Part of a small language model's weights: MLP 512 GELU.
Each number is 500 + 50 x the weight over its row's rms, rounded and kept within 0 to 999. Layers, rows and columns count from 0. Numbers have three digits each. The size before them is the row's rms in percent of the matrix's.

# layer 8 MLP up, 512x128, rms 0.298, rows 342-396, columns 0-127
117:519562520558533442426547467489474487404508514487524491576465586524525516617484515566474495437546344457501458492543601560470486476482415497470489462560474509552520470495417463554436551430423473472540554541555539441508543528501552419442492465446500606405562492508500523398497527505547515452564500493499490464417471420460451446433518538574365480492514567476527558429543514468443489473491
104:416485441426596549562448436486498440588457472520485511495497477429471521469564553568452468539593487515514457536473555394502507527554533540504540485496543494472544562469521509571448503486447543472428493530557512548540474420443450553522510417538454456460569446434545549456596389447481406449492510540528420430442513396418465515500550583478557486577488475501540534420445545594471441529525
072:490599535406540504491510388411429476499539577588472487490558512472464597521654540570471466592502548513482531480542578491628521526554558512477418477496465576478489467492485523591545426507471545571603522396518473577479525450502455518499413436455573473470457441500504467459503469512435482485488492515430517500487449450419577475505490476530528511440435467501452511495467484456527436564561
099:554392452544374487399465438530521431439583518458516456552479531500477540484473448584550472509463510564445586475526521448453492493499540514519467503365453541545481515495501487547462475502500624505510462480456473556569526571622609472512460539517436461434448534503570484450565579490476488545482574449546441455498502472526518534458583513527432479542531458508534504525639500392532481459513
098:384532573463468515481552425407592565508477479510486492452586592443569467587565411555491479505375546544535451457525411491447508510589503468492511510465539542494449470542546521481472481513475447415457554478404596516502545475516527421431482486500478460515480559509484442529483409555452508496629462531471559528570514468544607488557556505586463531420510574481495523545536462469506543519483
100:548516507553569466596497463504544532564548472549512474503546459465403437514389500490529547461534505494541499582536543510411513473526513440444503526523492456493424527411562498500456427488527395503510588481554389545552469465492498437520550486573527515539395565655482442480555552562489522517471477484599565465481437497466466420535583411459465586497537465571511517479520445411495440519511
081:538495490516498475464431457474537466507450583581531552521488454492622565569452505561510573432469487548488425500455506497470490502477584486414474461575509507464428476464658452470447498391536471490491461565521420406453496497440436401541513575455383502539498542608498437492556577484530562517574518515508527467570499549428532538454478485531527488572533534412483500428543537482473547552499
114:465468469533526478535480551583556425501440506416468558422549460380531453432532414441470482479520491619543514549518510398540485581548512538447500529484458542475535438579534513594552497405455544543563525509466453598475491462462483473456584502544520538495399530466538494406506578367535474515542475490477439502571536535472471511626513517484421452513465516433563520501479480490549563533526
117:436510463571481490527500460438547522525415498459465511503460461463527524394466510451471413510425586426413465473559545476493415578547531560483468595493494507574608493450457525418496543527514538414475528501508496518562598472476531565584508462531603447496499469486463443526505489429406450528521479542489623539563477537466589570401524558548494461493614468530548556544520446475512491446487
104:419519523539498485537491495402456538502459476458490532546521494548536609481548530425485508461609505477416537534572530561513463595526535509517420591511497464538481486451503521473437479435566554503528574509413485553542457497537536453593508478540541539482404505508494584583489556569410440418519419467475430479408543537624468519442433574475503472555489468497391500442482561533507443467438
097:437636509494500468396549532428426529593521522465549558506471575523395569544488407528488487499472520491569535501447503528621563625569490518499474458479533534538474572428556523439458424476489544424477409439479427475578457471487556471484501446521443454460506491523522480572472534553482449621496553574484514477549514400508567458512548514535489489492429462510489476456471418460453544546490
106:426466487539515542550456491631422542489499535403518527506481502507518556567514479453488483476501425488518581456475534555508488510459571600438468568584411579469434557508444477454560431525534484485499466460528483455547472502450504516507514456540398355501595549479545533524549465574532547476506516496522541388466451494444457532409561401541488525480555545415502535410405505450530457513563
122:596496467511441433440504537423506482497446469545515490476418512586391453450479546496550459404516548516493426493442535441527534536509561500478464452449406473433598534448492509510499571549538487462503450457545405493444545574447463419448561520573554468547494509429518514563586550460526533494479466466598476490511538578487512576491569531489457399502622566518440431530554517508460573574461
097:433557546434465438504579526551464535472513474442437488505437537453420566514643516520430526458433468438424519477444542576480573515449565446516527490506485530489459472425475610490503506558490372469526497509482523447498568565508490529523518436465451428500472504624498523430481489492518504539528415519589556634495561517536526425564518440477526568496507460475470460358528477516506563528508
090:343448513527472410520546534519410341518505436518544572539473364512498541542549512538466492464491477392513591478503542516427477505516526581537462453526491442496500579502552531465512424481568463534523508528492574523478466563482465492420558492465500511527488550534505551500407403518495514564473480445471520488448501504448480529477601607564440514463544504471512540541528418400551482577523
104:521568454437513526524517505457488585541507425496481534455552549500553618471476457530515500468467525650461523524468442529496437498483643468500434408476407599469430436410484529550470526442426477500494533514577438484456411536472452439405583453491529533482525595499486442459520514488554477475535556519522523415528460483573546533479496581581522539559479495478577507501499542594508459493427
123:508534524440345487607498453493500543502374513572509635536455542541495472587527505494441451457503507517536460520506479556555491403535505589449492444476548573481490499469471415553598532563449583522663453544483476448477525466536478494497417489508478488518511580519511531447543554438486468516534449527486528499477448584497508413532534506476496499477525500500418395439451525402495478463527
102:480478525521467525540551482517533468451527584580604514563435533492474491560408442564469602436475529581559508521442585431500568505540501458524539535530443390526518457501530540463517444419416515481482447480513442519468472577488553557426522521529536573469542462502423447461521510459531462496606516385495473576581491545378458479516531593505471567513448553528484557464464468501428535521397
093:487584432466482594591458534461481605416524517410436566508598522505534558470541407467508398579528460463476502511413484507543480465524424529462602516470473485483480560433566499501498555520442554488474336521487487543504403474459522471450495518520454518515411479470499461431521555536506479530553504565559466462474514489554598424553528489535493437549534453478476448564460539499507401534429
105:487541500490531409458432468526448542482548560458559544516509453501507630531474468527615530511438495558491431523427476465485489411451494504454482474549533527471417469442660504540528522448442550568570432478479522558479546547507542421508522421531495496477595574458552464486407470552471467515553597524575514459489558573441527465548559461445483380449503438477471508457557544528555426500514
101:544587461507418597547460488355449516534527529485558564494471499448461548488476469507515531454464500498481462515500528535521525491554523451444513563509519568552496451536540570434527504485615443527400432430453530481461491564537617518427570536389493561463403492583495482485475536524459407528561500569445460505504541446475476447493461485430572463552458518486454482477586423503453629449478
091:465498529597556498517486434521481455506446491434452493476578495483480609597456532437536480564487510469482434541448472495514539541512470474506501586568369499437520427452402519519441434516404466478532450519496589615571618559526440491594507562498522470450477438482465483526521458472596395496479497524596496488518466466449460553415479514520479532412521526448522476502459569545447469432544
109:477533479477539545501563492522471459513499558495491605451577557483463497562504543492405489454544474564545420546460580498533503511445534531439488493572456554512515587605626559559449524468541446398455499497563461486424429433509544528531544477464494481466490483614475514482578513442446509466442520464563539503510513574489465448476606453436401539578541418511433473507498513480582528423604
073:387468499526464526496534424579426536522525557375534469450478458518516449497445498453488607485486467569531549541473538550527551579490632395565488480502401557485485457582545529464509467563426444488480505410550494526487451553518511553519493558489460606475504509537450515496599475496479479540517440458487560477577474513451483526467491521504549496388509543413535482535503538364576576494540
101:532578598403479503485441574486503423492580431550498536500505430554526466514480464555501534583498536382349549468445546493418496526527492504476509587444460482510520490472501523572519477452509593468516408564570482512501591517499573497484599519538510554438568514518465478536481548507502581440498448479447544452448531449457498412407583493504540386431522474582452509494524545478559456476491
100:446477552489463417441461480516500474521532428409518535494496491530464467513502523573574566527486526585516494579478512438466484559421455532443530496538513500399481542501515536554469577532617502589471571527442539472383588428542576505515495442567544478457499479407522488442520376516394414509437465508502553531573418494487517483499653499502492500440511520430579546474549476462537535498496
104:427465473483538545530484454529558549554458559395479446567480479458510505585476454620559426412507554497530571477564439495609445511545520457551395457497503521448486520514512486510429553463426551450393464563563496560524444496510400533472572585524517512459567425460524406487569454592464514572514473566519569438562501528521511449560488493456545473466464542482511529522446534435543500555438
116:468540463528417484515473470509576491554407616506512507532566635514634466476511473545464431423494519422509456489412435533462442548606533464463585451501466436439481558434564480559535541563429493492562516596497647451486548494433517510496512543376514477527437548481519500451512540414514449511502456512561511489513532467571424473465556537534496467470510521534511518465462532511569517517491
079:453518571520501456488495506476608543441551383492563501491504527560482537565500397548540495570557579519391463506551546451486551566546538439521466546429421494557480464478460460550411508510537478492472547540519473554477590472508586501460486519583534429553514536459420480478533516511460535504560498440444483560520559553498493518518404443518500465532430463582460525458495552525382508463675
107:490555484533548495534576514542448563407456472519577492526493535485398514513456543530575423526385564543524539502477416549525523499513641559471492542530449523475478559413401550476430480542486313503537515502411539489461516446541520489519547446581489519476521496473522497532521553390502461558413478536410487456523474545436496551479484496495595529441497575536487453452519487504503576534445
102:541508422490592625494487491487462485519592354434396534507463453493536455543506451470517526516485573416509543519596496477444564534508441548515443507566472566577451520548507455470492455525515419581478514495536539522519497345554554402447460565555514554524487539548478483480517597482418456548446472541484478482525540513463462460487400520468550543514476525540542550491498433510487544375501
078:513407515523583449571507457490503437489512541537555488539555528530456554527510479386469485492466472571454455511510455515476489518495551342609540471520496503545614468482472453532512428483495332459445466458532494516558541425511536507566536545475546538476480519397441520513530541501559488468508532436449524498527517372500519449508463518489432493588528465569427554457534448454400600444526
093:573463519507556488486444431441549508400541517435329479508576547578569492523552486507552470469436508467488505508496550465549474399568459487436465486522501481473507486497565503568466460508427385490472444524528555533459533496516581442490501494617420474543501458448556495586543545588514541460432513563474441468441583525444535509519626497546484459500497512438464561428586534565557513487461
101:481509527577521472455597490535513467500486517549454495569566524473464525514451507473515556428481449495533452518397460378414531463567500383524493550504393531433507510579538495593535560510504474495467597485576461514408451424509462523469480427455497543378548513528477617541475442428532464429457577532519478525585520430534513533533466417542415531533506588471510519466558494449517560492522
097:546484508531406390555534518508463625470474473455515509473456400449505619571488486482408474492436491554473458459520488517507428502470527500447478573502406482438523475573497479554534541510531560432520517474422460490541499461517481581555451443530516448627541485428518547530573486498546457516524450496504424622489459536433475438444517531554559545490493594564619591480479451436528516462501
100:544534470452476570468488426439431455566470581499443543395465458483545567556563535572448508502526519578450540492490512487480552466456518486604454561497490518490453498405472612464430494453480477515495539438538500504544465504450526544498515438497602552527510446505456613563455481433439519491573521530490430483415611410520406441443527468405508521584447497476497574511515415476506448579464
108:391459503440373659523430516473455481471533480460486588543589521481487508529495421441456484464512601572431546493434522596421569461552495517526489542536492493484473528503488481479482477551557545463536525489504542503570437492546455423543459518510573549478464498455481526496485487385422537464567611476484460518441495506513432482521466474576420488483584475543406587490475481511592468540437
068:523506495549515488479457515400481559507535563504453485489524437615536491544476392652497589446485481479508484484505547388496479396531426482594455512502510501477537538517542427542517402431513495501508520510519543583469492567541438562570537525529530546409571510459439463472573491432580474510494475476477392411477517526480447434498467580428557549540587486502445447453429529475441489546529
116:487529558536456488501473549477549455509514540514520486451514567628546438472563520524455542445461532523473564494529472452521443533547405503495489615500487486422446464536385462522540584567503431562629532517555471469480486488407538424528535532491485509513488467577462522505504522523429521539621524531497477458340526425513601409454479505531427385513503550529461482502576502443501497446476
125:505479453502417371598459558446398559540563526459416458470523500456395466433451477595579486496513465558499484484511490510473507598519431574469453450523527517488529430507538452522512551539536454507552489496518531603475502499498565488485518514563628480422467500426527464459522526475612478396502387427558483471583483538522496426464554562482451483534484537476503470481543544521464611479535
112:508535427444525478562521559483559528493537446459550475482488598483502461415495561421494535427530545445518409514507433485551559605501482555484546556496466525601534476511570447559516477532486469628549487509458575486489499441584509454506511534449458411569522562488465469460492559463544481377498444527470473486441400430534506395425515527499548511572445447531395520446490490510544476600427
109:575516461445434457491395544587464545465512561528536544537488506525460518498556537549490594457513488375503487434456434344483483488477533528634572488553516458559513540489562484513574450481565483441483486485559443543522451510560487402438437485530505544493549450535463538457547420579486538522550421448561472465525510551495509488595471484550589556465474420437540519481559399534518460486512
110:484516491469563549552411584481503645565530426451498429517491542417499451504444546523470579450540613464446513491454469467458512547542567557493522489484534491500586475502545599535448547501474477530438454546543522548457456393557516461434421525501527539515475581528571540483485438408531385340539521469506573531493477541538466533472512441587494486509448462502471537541473547465486583512475
115:392462539485429473524507520470511479545474501395468531564461488505497487523527557512452524488464390419517474537390591468485501554583624485508556544478506482501465443540529534548488476554496535416499506499553634568523526507507533379468508526501515397538433593437553447383487407453556568439461497469561552459496469544502514495505560474527423510471499548496425520555417479423491556519526
090:468447512486589490466487513433511461423520528480470502485457489448395494581429507597459488482584512505506474542510502446449559463504567517546544561539493397490505475494470442321475450494488522442492505568597381503505509514467485529580571552485559529563520503617574580517587547473484512467545529524463461459418457521537457507492463523409480573550476484450446560489484566473514577453402
111:490480510545340527465468507569491487529366455400521480508517430512570517475469510501487461477516481548527538488417481484513514447505582509451469530522465551485519538477568422429450502485553537502558478548485459492573535485520467547534550436614481493445555451470477504417529558542481511577506527532545467452485573397520545611460485406464533500496535591417502602503589399478543431427438
096:505538450584492477468529504540538567508556482376514433432531510545548494543535523505471559528461456500500448480496466460570417511507559568423466438505561494492514549524503393495504524436482518552430513524467468591522551454452601469391463531474500435479592499538486585479493560513507540523560469523399609513531595398356450526483536510508481513436562533424461468576550535562510430525536
108:441497500465410385540564510524437480441551549514558579509500437532505427467563528423556433470538505475473464522464529529439454431508490593510565513540494447505510424523546537494479563552508373433446426476562458459489459503520516543587505570527424489585428490499538528483522549483515567565420527496529620548548466534482471448441548473496401565559523517450512613480553410456571481533468
111:496474541495410475472564569471476483503475445424509507631540575461319492533475495372503573441509555505465531520478580481465537482563569461512472543425490473434527487544470624435492517528415545536550482505503403460503506533502499451451522447527492475527483466516512521547505453521500484460525473493499415458510444540455500564577562630401496535482494571541562558459560399441501471496511
098:491504502427422458563524502511481497555540466474539491582469482458572502573527601463486559534489537511483477518402550539487533539522468418445461507476486467479490492479578539481589529459527575520428446534405504611416644451478481538561536502498486531385498546555537494498474507587462446565516501598432592496597413447435565506427575517509501506466518493547417535517534444493504482455407
107:500460524541527448445522409537478463329464541431507513449509558583585505458535591580489460438499524458511504568525533507577499539475628509529514519520501518538562492390486571424515430562542478485502459459529450500476545397635427510453517519443514537494549542507454477496450453444509529543457563480543540488478560450447438477441484458547531449505598469436509577457480478433508478599480
092:540451433446536539514630500553472474552436503459455460478381527405620570486485374507513449516460573460480505507483579457509563424567520579513531538541520487384559500557481494533541470545510478448558507544454478543517463516516492463553497543557522547500414500418467482512564507545537369495548454445462510520482466524428599560523540575434518497501408496433581519515509511501521520593500
074:477482450553453548553414526436523507514496422418567506564474509503415447511500492525473440456502567585454550568481414506454439487632510481542528608483537438564425456548459414510523482511477402476426455467440495450437549534534587465539567472492402481536545488462466550494526446500508529436471595488470586489509536520476544559585482535483570598503558482530549500441578471524528440583545
099:465457534528557443471549540441568507490461506516577558583499502549473642493422540513526537497487559562397403442489541500487475384427495587447492544557428439556474525537478494530526469578631499529502444498590588475496480452470438528477469500502457515424521585497486611500465487553486550543454515434485592530437555368512527500472498486531450436501430458507480497514449446475464444518489
113:567443531488543513535500472408486486443509438494552417462545561515416439494503473446584569536449583441555387409457483459470487476520519582460508440510476474583566514515507418551511537486534449539545528427577404489486482467594513544537497486493567441516579594535440505488508474527479453464511550449510536559446607471440505440588506531584445450536533593456567504578419475498500470567494
# layer 8 MLP down (transposed), 512x128, rms 0.121, rows 342-395, columns 0-127
109:383502445477599548611532422543470553577516503555560499505521490466540463510491482467526521386455472470461497486503544534585502429426560409626494594502449486409486419515535384506457566515459523434468428493507552479547581584480474596539502578499509544449511510505547506466526529488491482498437511440474537501506537475514400455511521553404473509512467464530417488550494626550495475526505
107:461493555479461491507485482480432381511498530579450476469616438477484575527528580562448511566573434443504452509529544549605506448513529551572496471504514468522467474411394451538475391495495559568567525467416493496604545506477533520540500514470484554511504552415465453534534426546538563491429583460504474463429464502438545546480563558478508529551539477446453521379383564518501514546459
065:573398587495508504598424522525553528476485477435600456446502444520489472508460589480588488521550569513553460459577483461449460507485570521561532515488447575580458530489456461423509559509491591455452563527455517398449462465476503465480474547492517555437541539531489461473490512429613482581467464404543434466546469436425499526437569521561506535448468461556524474437566526583414502430439
102:476474583349534531522603606596475472424543515526501525513427579425612513523426548459504496497525537544476512499647471487474480521488521478515572411451480464459537505538457557528463487537470490517519492450511495454568526472403422469541409407418484523498553495502464494550513452486499479495594647491533443505523495446422490578462500506532500503509533433502525527529536578435481451465449
095:543371472517484566471518496527487523556523498519476525578491473439531599493570516523563486457482404500547504497492498441476508564547465463481499498439624509533522492579605452480548511573480432551435466508569477528453471448398501407384542473530460480408520564477482524561491388542526480537569559487536459530375500505489469525593485516439538396491439476573460524554467572459546474531454
102:504519553449540477503532472455462433481553504502560493487502452568514505415578483490501605481389488524546539550508585581387461547424498504483473453459598525482473522497624491576507472429436377469458446404551571514543515500488520404494577540528510570482484551566446520486566588514483420511545491465548506526472477535435449496488583526595410488486551494472421508529456493449508416485554
083:497556440407458421488470505438505531568497505429563473461478556486483505557435471593522497448538508482558445432529414461563560448478528454435551490507486563483475587491408474387480449566512518505387520505450491472539527491425476423494560543502521491545499494491474528539569476631435544507519555625550481541507504484471503540435547492489538457527403445578601492505602528610458537471526
119:542470484511497482436466442425518518611570512578558525495472483519515469507461514517512609561484435480511489488465471554516427440427557493345489449535554443529483483567555484549569428533507481535528548477523431448498490508445474464525518551470541556500609488472590545520555461530440532521465433522492475422502605568540527462468428388416478402580466394540526447456456541539483569554509
114:458490498491514501501508536461467574526414529408566396457510526526471587437416436618548509585398540471460532492452501487460609586546502527431445463547453436531481606444494534600497507571441418454537501540510480478618574521493501498542538470548497523439478443524458523509510470416482565486529433448555497528510541413531471523445489555512424521514514435541464458504554474490565608441493
108:491470460484463567453483534466584603559562506571355517517463527485540525459553533499429488524503507560482485465486519527495388422526543586448542487481532562453548513550490526515561523521455483551484568505510427442527556517473504584379387562537488488525489517444458489551410543473537539498547500421473478513422584484549527392484489381512476488558536543544513483492406476466596395460477
089:522515526552512479455495496477524527586506591402480532463439508558554415478514462461445447544540580489450343534489544461453406500577426445593422452473494471547519474536588543481547541449407578457520510594517462447511532374488489558533528577480477451538518526504468520486445577579492468570525505499518483445546539468437507515553573483547553439525389482522515548481459436562480560466509
102:678512600472458434427411514470539509467481497538493498390437461494525506491570494508506585411458592485489435434452587521460495608535475496493579556547430551556578464557539507398429537497538545439525392481481479510582479493449485436524463463504453436516503529518502520471585611522464558474505421522539539514461455472519485441430489481543458488549489569506531553497532540459491531465498
120:489475439572487507508526431461575517543505494599464505546507600437412512561576484479425586435426608557564523563479537567515508558473509462473498592482409557510431545574519527387436456532482491521554478512495533449501553432472525474408449482597507529432546463451426490456476448400520480533485521585526587535465499419571524613484484468461508509507507448472551513487462421523467459481504
094:479436538484543543514517502515508546452502465521571440485463441505580400464481540464415459559505501511528511387522504446515447498484462482613506558536541451516566469554532541469547512515447435472499528409489575533499467514468432483486491429507452411502555558635511455488420451576584478460540480482578483457515516500535456478461605427525521547719522484474477521513442511497592491472539
091:454493432498515491543584554375513505466520561534434526551438441500360468431584554432462527479508471504445550537492524465474474394436561472536546475354521486570497512478581494508482439511534499584525496459429514523447532569519477568510509454447489498443536550560487455588439393508556445495509562488454564492557528506545486450550483509421433472505528447458606533611526470494547546529505
106:526578531452465484555419548397540499516494530479457517488460558547481491427602614511437488548444461527480494514466487460506471465511522508540483566449442581555458512525594466512526556395498432529516420472505477516423458526479481456496521449548416469551459584485463472413474498494488482433474547537446640535581457579498443610480530437569512479474522499533625474458481583555511488480393
122:437476580480524465469479591481468532502471507518555473422446574542538440498512450444598539530478521511503485516480444526431395545547545577560526477494416475502582519457574452452501582500457500499522399553499566540427502627542605482513511543566454545442524414553500528466469593496493405405528582566469477510493469525466439513525510502424475419530462538457537473455506399508527496385522
114:538524544539475552555447522510568448531416405455456465568446565423419591568506530521502439446510425529565534520455454574543460516543518445325515538505476573501510494480527539433619454512532496540495493447522569461461480430566514481464421500522470547579484568518512554438519497510606552385485494526584459531556441560450429506496506405471450499486448537496522503463503483498573477547525
103:535486469518518506522415549534542619493446428542447500456528461587580428402545446461522474539476394402411431470467556512601480516463490467487480479455509538504506509471546511465501521580534590578487404497470449444474454490523466525540482438552473428549479474479524529491523589497495534551458498505454535601479590479512514569466541419535423503518466589466566429453548622542509473595484
108:530536558498450523516466538490488553394556509385516446458409488564448429446431517474371419509547472606479516494457432522441481469584463475499551484553500515629534555518551566409496522502546510509471451571529530453465476437512401525537485523571535472408515488485526466501523512529601594605495469443478511438489494530513554518532428528496545490504531493579470523531410512581444508403526
104:477473510482501541598500454482539451454486573507568490555458463513520514540476521511463503609459461534462518453543477494436468608517496562587483568458412459554411525464490523449519621494548596535529488437465488473498544507499420479577498513504434491549574525536402516482610612542416465506455517445453462517514454565469430450445485549476461514459511512426473393487427532435583588492590
096:538530567500403459496470504610465534413589455503463541382577555575492405507570462479472490501551474536525506457550363504538485528458579514453585461623534427467491390545522519524484583542544515489522488508503514473604480447477517506500531538536506458487395482503526516428503522486636522570510476450452498502554416500484509475483493469422510391464509486549484465483498454433458551568504
108:549524498498491519492508461505494539525471473601577368538556462562458475465456529495582559486412449560507533506477507530416512466369580520505502477461525499522437400465523544494397521531463425491551467571527523498563488476410509495487452515519503484492467551570433472461483510518552544556534649364489474536447587549475506501503589417487413522466597545550544509527424516442513472486444
073:422450454544469466495421504530372587456498500483468508467532559566530496456462596501485513485558531466530478515530469442535590460422422526494573477450341492542515503504425594460528465533609531478519509507448464464458506534506483499470482548529527519477419529633486464505493633493496466531547435488552552491539491512514451472470545577538445471445478475333581497491570552462538472499509
105:510503561498416522407507477504542471591528501515482410485437550402525460523470515500514510494512443482547459553606412489491487515496526565495515481466539554484505539457438515490552535535523402508481511559458464494473390469478519500501548466500516556440419501541539476503486494496655518646509477464458519429421360590497552537571455594467504545419467484552441496602519513560428491551447
105:459474562424486506633482512510583480494497437504525515479604483513438498413502541499542516493586424453532445496465474496558473475408520460421433501452477514478381544492429529519490398531543542530443578505556542449496573516484528518569492552514462471643537483486485523551465448449536487570515469375501576532447480560622471473447469501567568566493496502468459535586501547448487439535441
112:482441557511458509549412465504506490364445432452528530550454598513493484543474539449515424513575554529441464501423524510462393516460435426520498494504523492495510527487418501510565580533457543431421470545479438518496570610483477596526451456524560481477525623536540536496383472536603447542500545478501491514423595427453532520510583459451431550478517541522566539552488541463531561511460
107:447524503440536483437627446538484466519478564457464555505447575551487571462505427531514471510485552499507472541484540452419531552451446473511498486523549551517456501419514480473457551467456494545490453486520558556612496497455508491462470521638483506422518473582404486498441395442514430549509482503545479459483517494507610452624582581459543618495574459512517480578542505412467448400498
083:545497481502535329446466441462542557576493552485535473470463518511522547433546550459494446503519504520388537493534458528501523406433482490486553464438488540425499534521537511546503582446553453496424511505488525467529491586365444508554644515484569623522588431533571505520457503464548508440467473546481551533501359568485515444514525397464563473498512527497501454534476509538488505530436
104:488590486466530543553508559482476424539416481433479509543502444458532545447422500498559483562549443569503431455526601471496484509582452530442537486602531465551471469577496492477550431604479527594559471478512517454424515498516461573554453476458503467501412623525545490512499484500509396551537502453579531564477568484529355428526524498532537391525550473485475437487461534563478398465493
111:594499451455544513579451503499506535478470487379501436474487536472453490559425544455557528380465574479499542565482496522442479488494522439392467588476421444547466539520460543452503566401551550479573505518552547439450458554507439517587566524575502449522488525530494565594493468435583549476501435497435478494536511467554469541462434634525509549489468499635480535472429453469482469461490
075:518473625600502445433494452480606599449479517483496474534468491500488467586551484534421411582491471499487515482449506514537479473509439559465478524459516449484496568532615530459432433503440555467615442490519557480491464573501547403541504525491424518501516472529532558568471522424515403571494467496502453568498459479536454448507467368530627516473557562451471552480472542589528477518442
098:550516414482457554500470421501564528506445466529515375538506317540481509514557406493473537498476525623462455492534449482533503479457495517506569560468531435512500555446578609444538502619514528489529451530452470491465570510535474568522545449595526460512556436491529442532482446458618469451471545552474422493516532506517475552519402500542517467587549543472468461466431437454470535500554
103:451560482368520542615559516541465481534494505447524511550540586519584535538376475496432496448557467471501544479466521529456559482549507430636533598540501480425490547533431443462478525515466460479543524490564452494454526531441489526461504445431454534417507525562530490547503558447458448441488511565552419547424492477591478579458511548476444415562474495572433459510533606504443443474517
097:536449524429526521423528528389508496586492446502426437446581542528492499386464470539478482486594529482524551481454503510522592521505469575560477445372559475561470491543521527424499418498439465541507470524500534478523497458494480607395530528391504532433435494578579543495511459537565502573543434559513555451534453552450594504521492527486430577429571454463398532526457463506496510532513
105:487480503446396510557505539398458508520469495478551424433552497542585486470585605481465517575497550517517570505460440512431506510483506398546539534497514531503535482526486482484513542440526438521481500451447428448534533448426524593457393435541503438521468551501472567458527520477574589568479562507462457504524557506618434456488555445491440442409551599547513501545625423511419482526499
109:416510507482526473532511610539511514536532570556489574573505628494473533494471448456426520446479491420543413577395440495484553485474565530556529569445510581458588493494473528453584482522440486473465510463563490508479501495589397517526464501541487581650488522450401410489479497549527551544456498489442525507474412406483530505490501471551473525553473491476540523472421378484515426504504
069:523435430555595456444498407611514519477482457507474505480531488503506513565431515441528373468526490580495517473474468462627485551426588440341494574461592567551475533497492550542466563548534509507486493523460502484475597379477514473461594492454514502488438559528546513480490362502525466483529526495575490502502470496568556504491480574523462521410525527444565510457498435443510480540506
109:517452569472495439491571609566475499528508474574547435515516545491498438439518475533450480448547553525439574517532579431536497517506527443423478517486468425551428566550430428419458437545493446399563425528531457488496531429529465521586457520487475559559562501541426488619532462494472458472501516623584503512547519570554527514442482532479458449502463474500572573457493458553465380410493
106:549473447469445389497570586504507386473511517504486534555490531478468485548490509557425531366477527577451579523475551557406422573452499454524499475516505520465460489479597490500465541571481508472550566424532465587585393488511507533410558486527531512478540569475450483530528471573430533441549502494474546570518499472500472567565594504499405486457466473453602527429462470436560535549433
103:532467442497646545531471507447450542588409460554543482519498411609558491461466454431423480496564430549468465444468444477498438431454520514571520450481484507441516505646501464433526461424503500579459471434430460501506434532503525507464554479428458528511498440505556456548502528546627514535456541415510490533487607518569494455514495497561564493571509474482567502555422502537543576546480
110:467452534535527537579509503479511518472516490389457558444543508540504554477512484465519467520583442528472519402488568574456474547504490422496524518494557498523577560529434498451569543488437484514505504495530570509491556636570410470488464553498534512505458462540511457496448434466562574601430450522312545556528504481530401484538530465475508404499502483491421442496446486554608395476539
106:558549608452446534507465566506488498517535468404539550457496504456531560508457616502465514377523527547525533455503570444477520493574533539482587416488443501450521503516396524501611495514413482491458535487454466452423545320514403496578522507525479564504546467441489414504546457513482492509622574518440448428469455519480561495418529481511564540559455511495441498531501495557512503491510
110:450433396517465559499533502469495476512567534490409516433511488561403550547449377522463565473495524491509556552474473500457547512587451499481510477534583581485501553527495532515552560509435519528523559549441510459502486567476484490343475520523501560517608507529516536443517458547455444464485535470475555468522466491494524448557456513465532545397501455532392463511461692477489458578412
090:599500529485493516467574495453547494526546439496534440526511395521574440493487439437524408484471508436423505492495501518473500528456522489590529401509512460553468447418515550501496427552456437563512366550587567500507525525601568570528568455396561450497554470458442465549506497548619451553530468478488476539488496515469586514540447524426549488519468490441403468566467471529495587579452
102:533513431526512491476482524518510509472520537581549662477510414545465519504542497452422441423430516502477445578504565492472510499532501543519551479528511563461457433470629486440561493580493487572483475560499520532515477543538510563427506470540524490452469528412526463605532442484467530546480470538477553488492428483509465601510478473462473504430511599412417476422550529474549480543304
101:466472510476488504531474510498490499476465564516478537556516530540465477399380612490460571440527391600521481531516484536410562449558442476459493540461459520481520546392497632467413495481524554561611540418508496496481513513543478530481568458499573467554490549582479482463466558393557530411505513400451571503480435535514496482470533473550607510518520451399548450503518509525469440444536
114:542487632451493351472463533474470377455575520537485631584499468467548484404598572561491445493570545534521513530507495542517573484491464405453491406574429516513514486492482518444414454452508475488549396448556536526533472464465454548524471485489490511518481558519452482515574538572462494456528508404450513434482473519465567447562525582481460434582504502511476571533512481505512574518471
110:558456430466475539385534413463446526521500466457574500626502496543489445507552377511487514540543389514458501584452552419414558562624421539483373445473426440473489589543461590459453536521484456548468477567498458539517530509521515495498469502511490464488554502588529531484511472505423564468490501524508524553511541537470502453584466518417502583457521463556544445449528431505578497492495
106:561408506524548425469548480533566522503512497468397482545476533623513462474521491500499596564425400443483392566526469526510549430470518593409588417533443631488479513537504448533563495478485499554576425531475500486463446531406504532463532566501482542519467506484485478570503615537447441571532541491423486439533498527480544525446516439401479484490476551552513411527468538504476556450471
109:467479447470522518411526415471496523556561538556528584478547427461516542526572521477549522526548455549578450430599495469579474542604530394557423504492591465519443470496485474414393567451442397525501500487505524495465495462445525411506648504448555527513503443480587585569481522474478576477527557470501517433504441456491502459475464455512464402517493513557499516479454574435548512490451
108:511500530515461504423442521500481456603539455542444428484551486514472529543459524498494560547569559520488494567488515535415535449467501478464388510594655530453415443619452404483543546576530503412463514473497515501534519486451510484545545475444488527489512542473473588545430497697446551441476449463484447465488490454524471553496449545512473448528496533461554471477557422601487526514488
075:568499469529435517479430409462399561489494457634554479402571505564495501475595517515442453542572504493412503538447541484528497495437430478477506476528541422555538591490506474579591476488588529485530458452578431448524384474425526544490492509429541480488566444517533559541479492465486574524558506503470515571534483513587479533448571536571505446385505482470475446487520565495478441448424
091:467559455507430533518386515529476469482537564463559500526470508505424492567495481581551575479532567524561590504506488426471535496467443545483531507579502467443493512381424595555479493521391415584459481483496454463533521429517470533434595409472526535410416483518494512403485505555402519473575494498564565471550597460439586486529432505451439560488567468510550540506502497471554504557499